Part of a small language model's weights: MLP 768 quick GELU.
Each number is 128 + 32 x the weight over its row's rms, rounded and kept within 0 to 255. Layers, rows and columns count from 0. The size above them is the row's rms in percent of the matrix's.

# layer 16 MLP down (transposed), 768x192, rms 0.172, rows 663-694, columns 96-143
size [101  99 101  99 110  97  98  98  95  97  87  97  96 109 100 107  99  89 105 107 101 107 105 104  95  99  92 102 106  94 105  95]
[[181 135 152  60  91  96 125 197 122 125 150 116 160 177  39  66 139 163 175 112 151 179 133 119 141 119 147 107 206 109 165 146 137 139 112 105 216 134 187 149  74  54 175 150 112 101 112 169]
 [ 95 115  83 154 138 130 157 176 123 176 134 170 178 182 147  68 111  96 113 155 170 169 133 131 105 111 141 148 184 139 163 124 137 135 101 188  35 104 149 117 160 105 129 100 117 171 141 176]
 [105 121 158 124 136 127 110 175 165 121 151 100 125 152 118 132 161 107 122  72 120 116 144 149 129 157 111 123 149 117  97 117 134 157 155 164 125 135 132 154 107 176 152 125 117 198 165 101]
 [ 88 175  82 146 112 101 147 140 114 159 132  74  80  87 145 124 132 128 104 111 149 116 113 170 168 182 129 167 152 149 101 200 147 129 115 167 182 114 162 134  70 125 115  82 101 165 117 124]
 [137 165 213 178 160  97 114 131 124 134 143 117 175 152 121  70 118 123 159 128 142 101 159 107 162 116 159 133 117  70 131 103 147 116 169 172 239  84  97 139 145  81 214 154 119 187 126 160]
 [134  91  73 159 162  77 143  81 107 107 140 134 165 133  95 164 102  96 114 170 110 171  99  96 136 175 105  68 136 208 134 109  69  97 123 140 139  98 152 109 118 102 129 141 108 122 137  90]
 [149 128 156  47 153 117 142 144  95 105 180 124 100 107 128 162 133 141 128  70 152 139 110 144 124 106 151 113 112 139 171 148 163 150 127 153 148 133 127 117 134 116  86  98 158 117 138  86]
 [156 191  98 105 126 151 141 141 168 103  29 114 173 129 143  71 131 183 108 170 119 141 174 132 128 110 109 164  56 173 175 129 111 152  67 137 127 129 108 101 152 123 147 158 101 144 232  88]
 [134 126 114 113  83 168 179 160 166 137  59 166 170 111 108 137  84  98 154  97 164  84 145 115 134 166 176 136  80  92 147 160 138  90 161 112 166 118 116 191  96 116 157 160 125 171 136 123]
 [134 166 126 113  80 122 108 116 134  81 109 126  99 139 101 176 107  87 186 154 149  97 172  84 107 118 180  94 145 136 128 151 131 124 128  66 102 122 133  97  83 106 167 171 182 144 125 198]
 [118 126  64 158 112 123  78  72 113 143 150 131 118  99 142  94  81 164  59 122 143 103 142 146 152 130 141 150  89 104 155 154  79 122 113  76 102 105 178 134 122 101 177 139 150  71 116 183]
 [100 149 124 130 170 117 117 100 148 101 138 147 131 145 150  79  99 123  83 108 105 135 130 162  80 126  64 138 165  97 111 151 103 111 185 120 122 115 110  99  87 119  93  92 133 103 166 107]
 [140  90 144 143 134 127 136  77 131 156 133 135  50  86 151  87 105 141  96 124 160 107 143 126 153 144  92 110  52 125 138 121 169 138 204 159  81 126  74  93 212  88 186 103 126 118 161 142]
 [  7 118 102 175 203 117 104 109 140 166 144 142 133 175  93 113 121  30 144 128 132 132  86  94 138 127 166 140  13 122 115 113 139  58 156 142 142 130 100  70 143  71 146  86 167 143 156 133]
 [ 69 141 114 116 132 120  78 129 124 121 111 124  84 181 111 150 111 183 158 122 107 127 116 122 127 191 129  77  77 126 151 111 135  79 101 152 214 183 123 156 163 160  91 178 163 119 130  88]
 [118 181 176  65 110 169 101 113 162 120 107  99 120  45 126 138 113 116 111 103 121 146 119 146 127 147  97 146 100 114 156 116 113 175 116 134 186 121 183 115 144 157 107 110 151 151 167  56]
 [ 70 139 121  94 128  83 164 107  83 125  95 115 138 156 139 132 156 180 100 129 200 182 126 117 183 149 136 116 105 168 136 147 187 153 151 112 139 128 120 120 162 109 161 124 118 132 148 197]
 [170 120 105  84 101 132 147 104 156 136 133 155 108 116 123 170 120 181 115 175  71 110  98 171  76 144 105 108  14  75 118 129 151  58 120 199  28  90  91 170 112  96 112 107 142  78 149 169]
 [180 171  94 103 162 131 117 133 121 174  84  87 161 168 100 213 172 161 159  88 176 179 144 101 141  95 107 140 128 178 122 131 105 167 162 127 152 144  81 158 127 158 148 152 170 148 141  87]
 [148 153 112  85 147 169 145 169 167 211 188 114  60 164 145 107  93 101 137 141 133 121 146 116  66 168  83 157 152 119  84 120 123 141 200 123 159 138 117 134 127 102 111  86 179  80 127 120]
 [ 77 127  66 111 154  81 175 100 127 141 114  91 154 114 140 116 114 119 164  93 172 123 168 128 152 179 117 135  75 131 163 143 153 118  91 111   0  98 104  94 122 142 117 168 147 164 172 165]
 [ 84 129 142 181 129 111  73 141  84 146 107 107  94 105 135  86 180 110 121 148 115  91 104 156 167 166 121  58 116  95 180  79 123  93 163 117 116 100 170 162 147 136 161 116  98  98 108  94]
 [116 172 154 151 130 163 153  93 113  96 146 145 114 190  96  53 145 124 135 106 155 172 183 151 145 171  99 125  93 153 142  44  86 149 184 140 126  87 131 128 161 128 125 159 140  80 110  91]
 [109 132 128 137 107 127 106 107 158 193 142 100  86  48 119 159 182 141 198 139  99 141 162 131 155 144 156  96 212 137  79 159 167  56 115 149 131 124 148 159 100 142 126 144 134  96 119 117]
 [155  86 133 152 110 138  96  98 110  96  82 112 114 149 123 154 112 191 124 103 171 109 118 111 183 117 182 132  99 132 204 171 143 210 118 147 147 121  80 128 166  98  97 147  82 124 207 118]
 [147  92 156 169 124  97 113 104 110 168 148  98  99 152 109  92 130 146 164 148  91 119 132 116 161  74 149 111 161 141  94  60 145 161 131 135 201 146 145  95 137 105 146  59 178 126  72 116]
 [148 106 117 126 134 153 104 110 140 147  91 116 201 166  99 124  67  10 134 167 142 115 148 129 119 148 180 118 104 143 181 194 152 178 134 102 103 134 126 184 119 129 154 175 148 146 146 116]
 [119 176 187 138  86  74  86  91 136 134 130 167 123 124 200 185 110 166 106 140 115 105 151 154 128 136 156  90 121 172 144 166  53 128 103  86 127  76 184 134 127 126 116 149 137 147  92  97]
 [143  88 129 137 112  80 111 146 164 109 111  81 183 147 123 135 122  94 152  87 112 106 153 102 129 132 108  91 137 126 138 101 111 118  81  98  71 189 101 102  88 109 106 133 117 100 114 139]
 [109 130 116 146 105 151  94 163 143 127 130 154 150 113 129 137 120 136 127 148 120 113 107 120 124 106 160  90 120 153 116 190 139 151 101 125 205 101 117 143 125 130 169 111 182  86 194  56]
 [197 185 126 141 187 156 195  89  99 165 165 151 108 125  92 117  96 156 145  73 110 127 138 114 145 145 108 131  80 169 175 116 206 164 110 114 125 167  75  48 135 122 152  94  92 160 113 136]
 [104 105 113  50 123 151 123 183 131 131 152 133 123 128 147  93 149 162 151 153 184 166 115 130 161 117 128 132 119 114 164 109  88  94 124 109 113  64 101  94 134 142 143  81 122 140 135 107]]
# layer 16 MLP up, 768x192, rms 0.108, rows 664-695, columns 96-143
size [ 99 101  95 105 102 101  97  97  97  94 101  99 100 101 103 100  94 107 103 101 103 108 104  99 102  92 103  98 100 108  99  96]
[[ 98 104 113 145 171 203 113  97 123 174  72 146 156 121 106 121  87 137 190 117 126 148  71 116  84 154 139 118 146 139 124 138 139 192  66  91 104 166 115 130 127 106 101 149 135 148  96 109]
 [ 90 155 133 149  96  69 117  65 133 108 184 110 111 143 106 136 135 105 100 148  76  87  64 163 141  55 127 112 110  68 130 151 134 129 142 127 172 114 152  71 169 147 154 155  94 100  77 155]
 [151 151 169 100 125 144 151 139  66 117 143 119 133 199 207 118 168 165 168 130 167 173 149 142 103  86  94 160 150 201 161  93 102 101 146  72 125 155 177 118  90 102 145  71 130 114 136  88]
 [155  53 170 107  54 167 115 109 124 116 128 110 183 140 111 104 150  90 137  83 121  48 159  54 154 151 167  76 146 138 123 134 149 131 107 131 101 170 125 145 138 148 140 153 101  92 144  96]
 [136 172 156 119 124 154 127  98 131  78 139 146 110 174 148  78 106  65 155 138 118  96 116 122 143 116 139  88 118 102 109 128 147 190 142 100 150 102 150 158 134 143 118 170 153 148 102 117]
 [161 128 133 112 132 135  64  98 106 131 124  96  98 125 148 155 101 147  28 103 129 161 132  73 117  81 146 105 115 118 161 100 119 124 189  89 193 120 167 150 102 154 145 144  78 156  90  92]
 [118 150 121 150 149 154 170 108 100 116 128 157 139  75 131 100 109 152  87 129 105 104 171 128  82  62 103 178 146  99 130 137  82  69 120 198 164 109 127 136 141 135 124 142 150 158 170 148]
 [122 187 134 103 123 144 170 163 113  77 102 104 181 181 162 162 101 173 135  97 129 184 131  93 150  99 141  65 117 133 179 101 122 121 139 151 214 117 163 106 111 120  65 146 109 152  84  64]
 [179 196 135 147 181 200 103 123 112 124  89 176 147 117 146 101 105 135 128 106 106  61  91 140 123 117 130 166 129 115 146 158 133 124  94 127  57 140 154 151 128  57 101 173 123 160 150 123]
 [136 116 174 197  78 158 137 158  89  80 124  95 177 154 129 135  99 113 163 101 131  96 167  63 134 106  76 123  94 115 124 142 177 126 200 139 125 198 125 153  50 150  84  92 137  95 122 110]
 [115 141 127  94 132 137 119 165 110 147 129 130  78 141 159 155 125 154 172 158 131 128 105  84 139 171 127 146 110 125 145 104 100 188 196 102 119 157 193 110 132  82 163  76  76 145 150 134]
 [ 87  67 158 176 123 172  94 115 111 126 148 145 231 143 161 165 157 163 141 101  91 172  69 168 134 162 164 112  99 123 110 152 125 168  76 136 102  84 161 115 117 110  83 189  98 161 156 154]
 [ 30 176  95 113 105  94  82  21 159  74 126  79 139  82 129  97 119  68  74 113 126 177 187 138 105 137 138 112 112 139 102 106  86 132 109 155 127 152 161  91 113 103 108 166 117 125 125 124]
 [133 128 159 146 124 144 121 115 125 171 158 158 191 106 154 142 118 127  92 164 124 155  99  72 115 129  94 186  55 144 158 131  74 133 127 145 102 103 149  83 153  71 164  83 128  94 146 154]
 [155 131 111 138  94 173 165 152 149 119 162 114 115 119 115 113 121 138 138 126  85 165 120 150 129 179 127 165 171 127 136 145 189 192 152 160 102 101 168 179  99  77 153  83  81 127  85 129]
 [ 91  95 189  61 151 127 123 139  97 111 131 157 150 138 147 135 106 110 169 185 113  91  83 124 136 153 171 137 120 146  87 163  69 120 197 130  99 102 151 117 101 151 157 148 100 115 166 166]
 [127  42 115 150 103 102  90 117 120 105 126 107 100 159  98  76 182 142 145  96 111  90 107 115 148 115 110  89  73  70  86 126  86  72 143 127  80 176 157 136  66  84 137 170 128 147  85 105]
 [ 74 151 132 153 139 132 143 145 116 137 180 123 175 101 145 122 160 138 146 159 107 146 133 126 115  88 119 121 239  88 159 105 146 118 161  83 101 167 135 108 142  95 109 120  70 132 148 128]
 [ 78 152 170 158 115 113  76 188 162  63  84 138 101 218 114 141 160 130 166 165 155 100 152 141 147 142 118 123 178 123  97 164 156 113 173 187  92  99 114 146  87  95 147 130 153  99  95 139]
 [140 120 169 118 109 133  96 196 131 161 148 155 108 113 136 175 103 113 117 102 102 146 143  94 126 122 170 124 162 120  79 125  90 173 133 143  52 190 173 214 172 145 120  90  96 161  61 154]
 [124 136  92 128 130 165  90 100 127 162 155 130  89  91  96  84  99 105 179 136 118  86 139 142 158 118 120 178 119 122 111 192  92  81  94 151 185 123  77 156  75 164  92 148 193 169 102 105]
 [121 179 139 122  90 194 114 100 163 125 145 109 132 154 102 123 153 129 150 103  99  69 166 195 142  93 104  99 151 191 119 113 197 136 161 120 165 132 167 156 176  81 121 123  99 107 165  85]
 [132 112  99 115 138 132 116 103  96 154 173  94 177 137 132 178  97 139 114 167 144 140  89 155 129 109 151 138 140  70 129 116 115  78 135 136 131 169  78 130 170  63 148 164  99  78 100 192]
 [ 80 125 154 106 137 129 133 139  91 142 193  97 147  91 129 120  96 128 120 163 123 123 105 165 172 143 103 119  75 143 111  64 107  65 129 117 162 169 168 179 175 104 146 141 142  96 133 129]
 [126  92  91 119 168 163 111 154 117  96 113  82 120 125 110 129  70 125 108  37 129 156  97 143 153 138 101  90 127 118 165 167 166 147 133 155  83 116 131 181  82 101 133 177 182 114  93 168]
 [132 125 140 124 144 132 140 141 118 156 123 122 156  89 187 134 158  91 122  69 118 175 128 158  96 133 113 117 129  67  94 124 111 239  55 153 164  61 123 147  93 175 124  93 162  59 162  79]
 [118  65 153 143 138 161 136 141 152 141  58 121 167 153  95 105 145 114 125 145 176 144 128  62 128 147 103  93 137  76  99 119 166  66 155 143 106 200  95 180 135 175  68 142  90 103  88 131]
 [104 124 121  54 120  81 173 130 125 124 158 205 149  60 108 105 111  93 132 147 172 143 137 109 143 119 111  72 111 128 121 174 111 132 187 105 109 134 141 161 116 102 158 113 118  77  92 100]
 [118 149 163  77  61 139 156 171 134 193 146 147  91  77  90 152 125 147 153  85 127 174 111 160 123 152 106 139 184 200 127 127  86 162 134 123 107 130 194 129  94 105 115 133  95 178  73 167]
 [170  95 170 173 189 116  90  82 118  63 111 133 118 108 120  83 139 116 143 164 180 147 127 143 159  82 133 144  72 114  96 123  98 149 115  86  75 161 143  47 137 128 158 167 158 196 109 111]
 [126 102 130 119  73  80 121 155 132 169 118 122 137  92 112 119  62 113 102  98 106 114 130 185 120 118  85 144 120 145  95 146 107 116 181 151 105 195 144 103 169  96 114 131 150 142 157 104]
 [129 144 216 133 111 140 129 155  79 161 141 173 192 145  62 100 158  99  91 102 123 118 206 178 169  82 110 132 144  66 195 142 147 133 121 135 104 177 151 105 109 104 114 138 131 132 195 190]]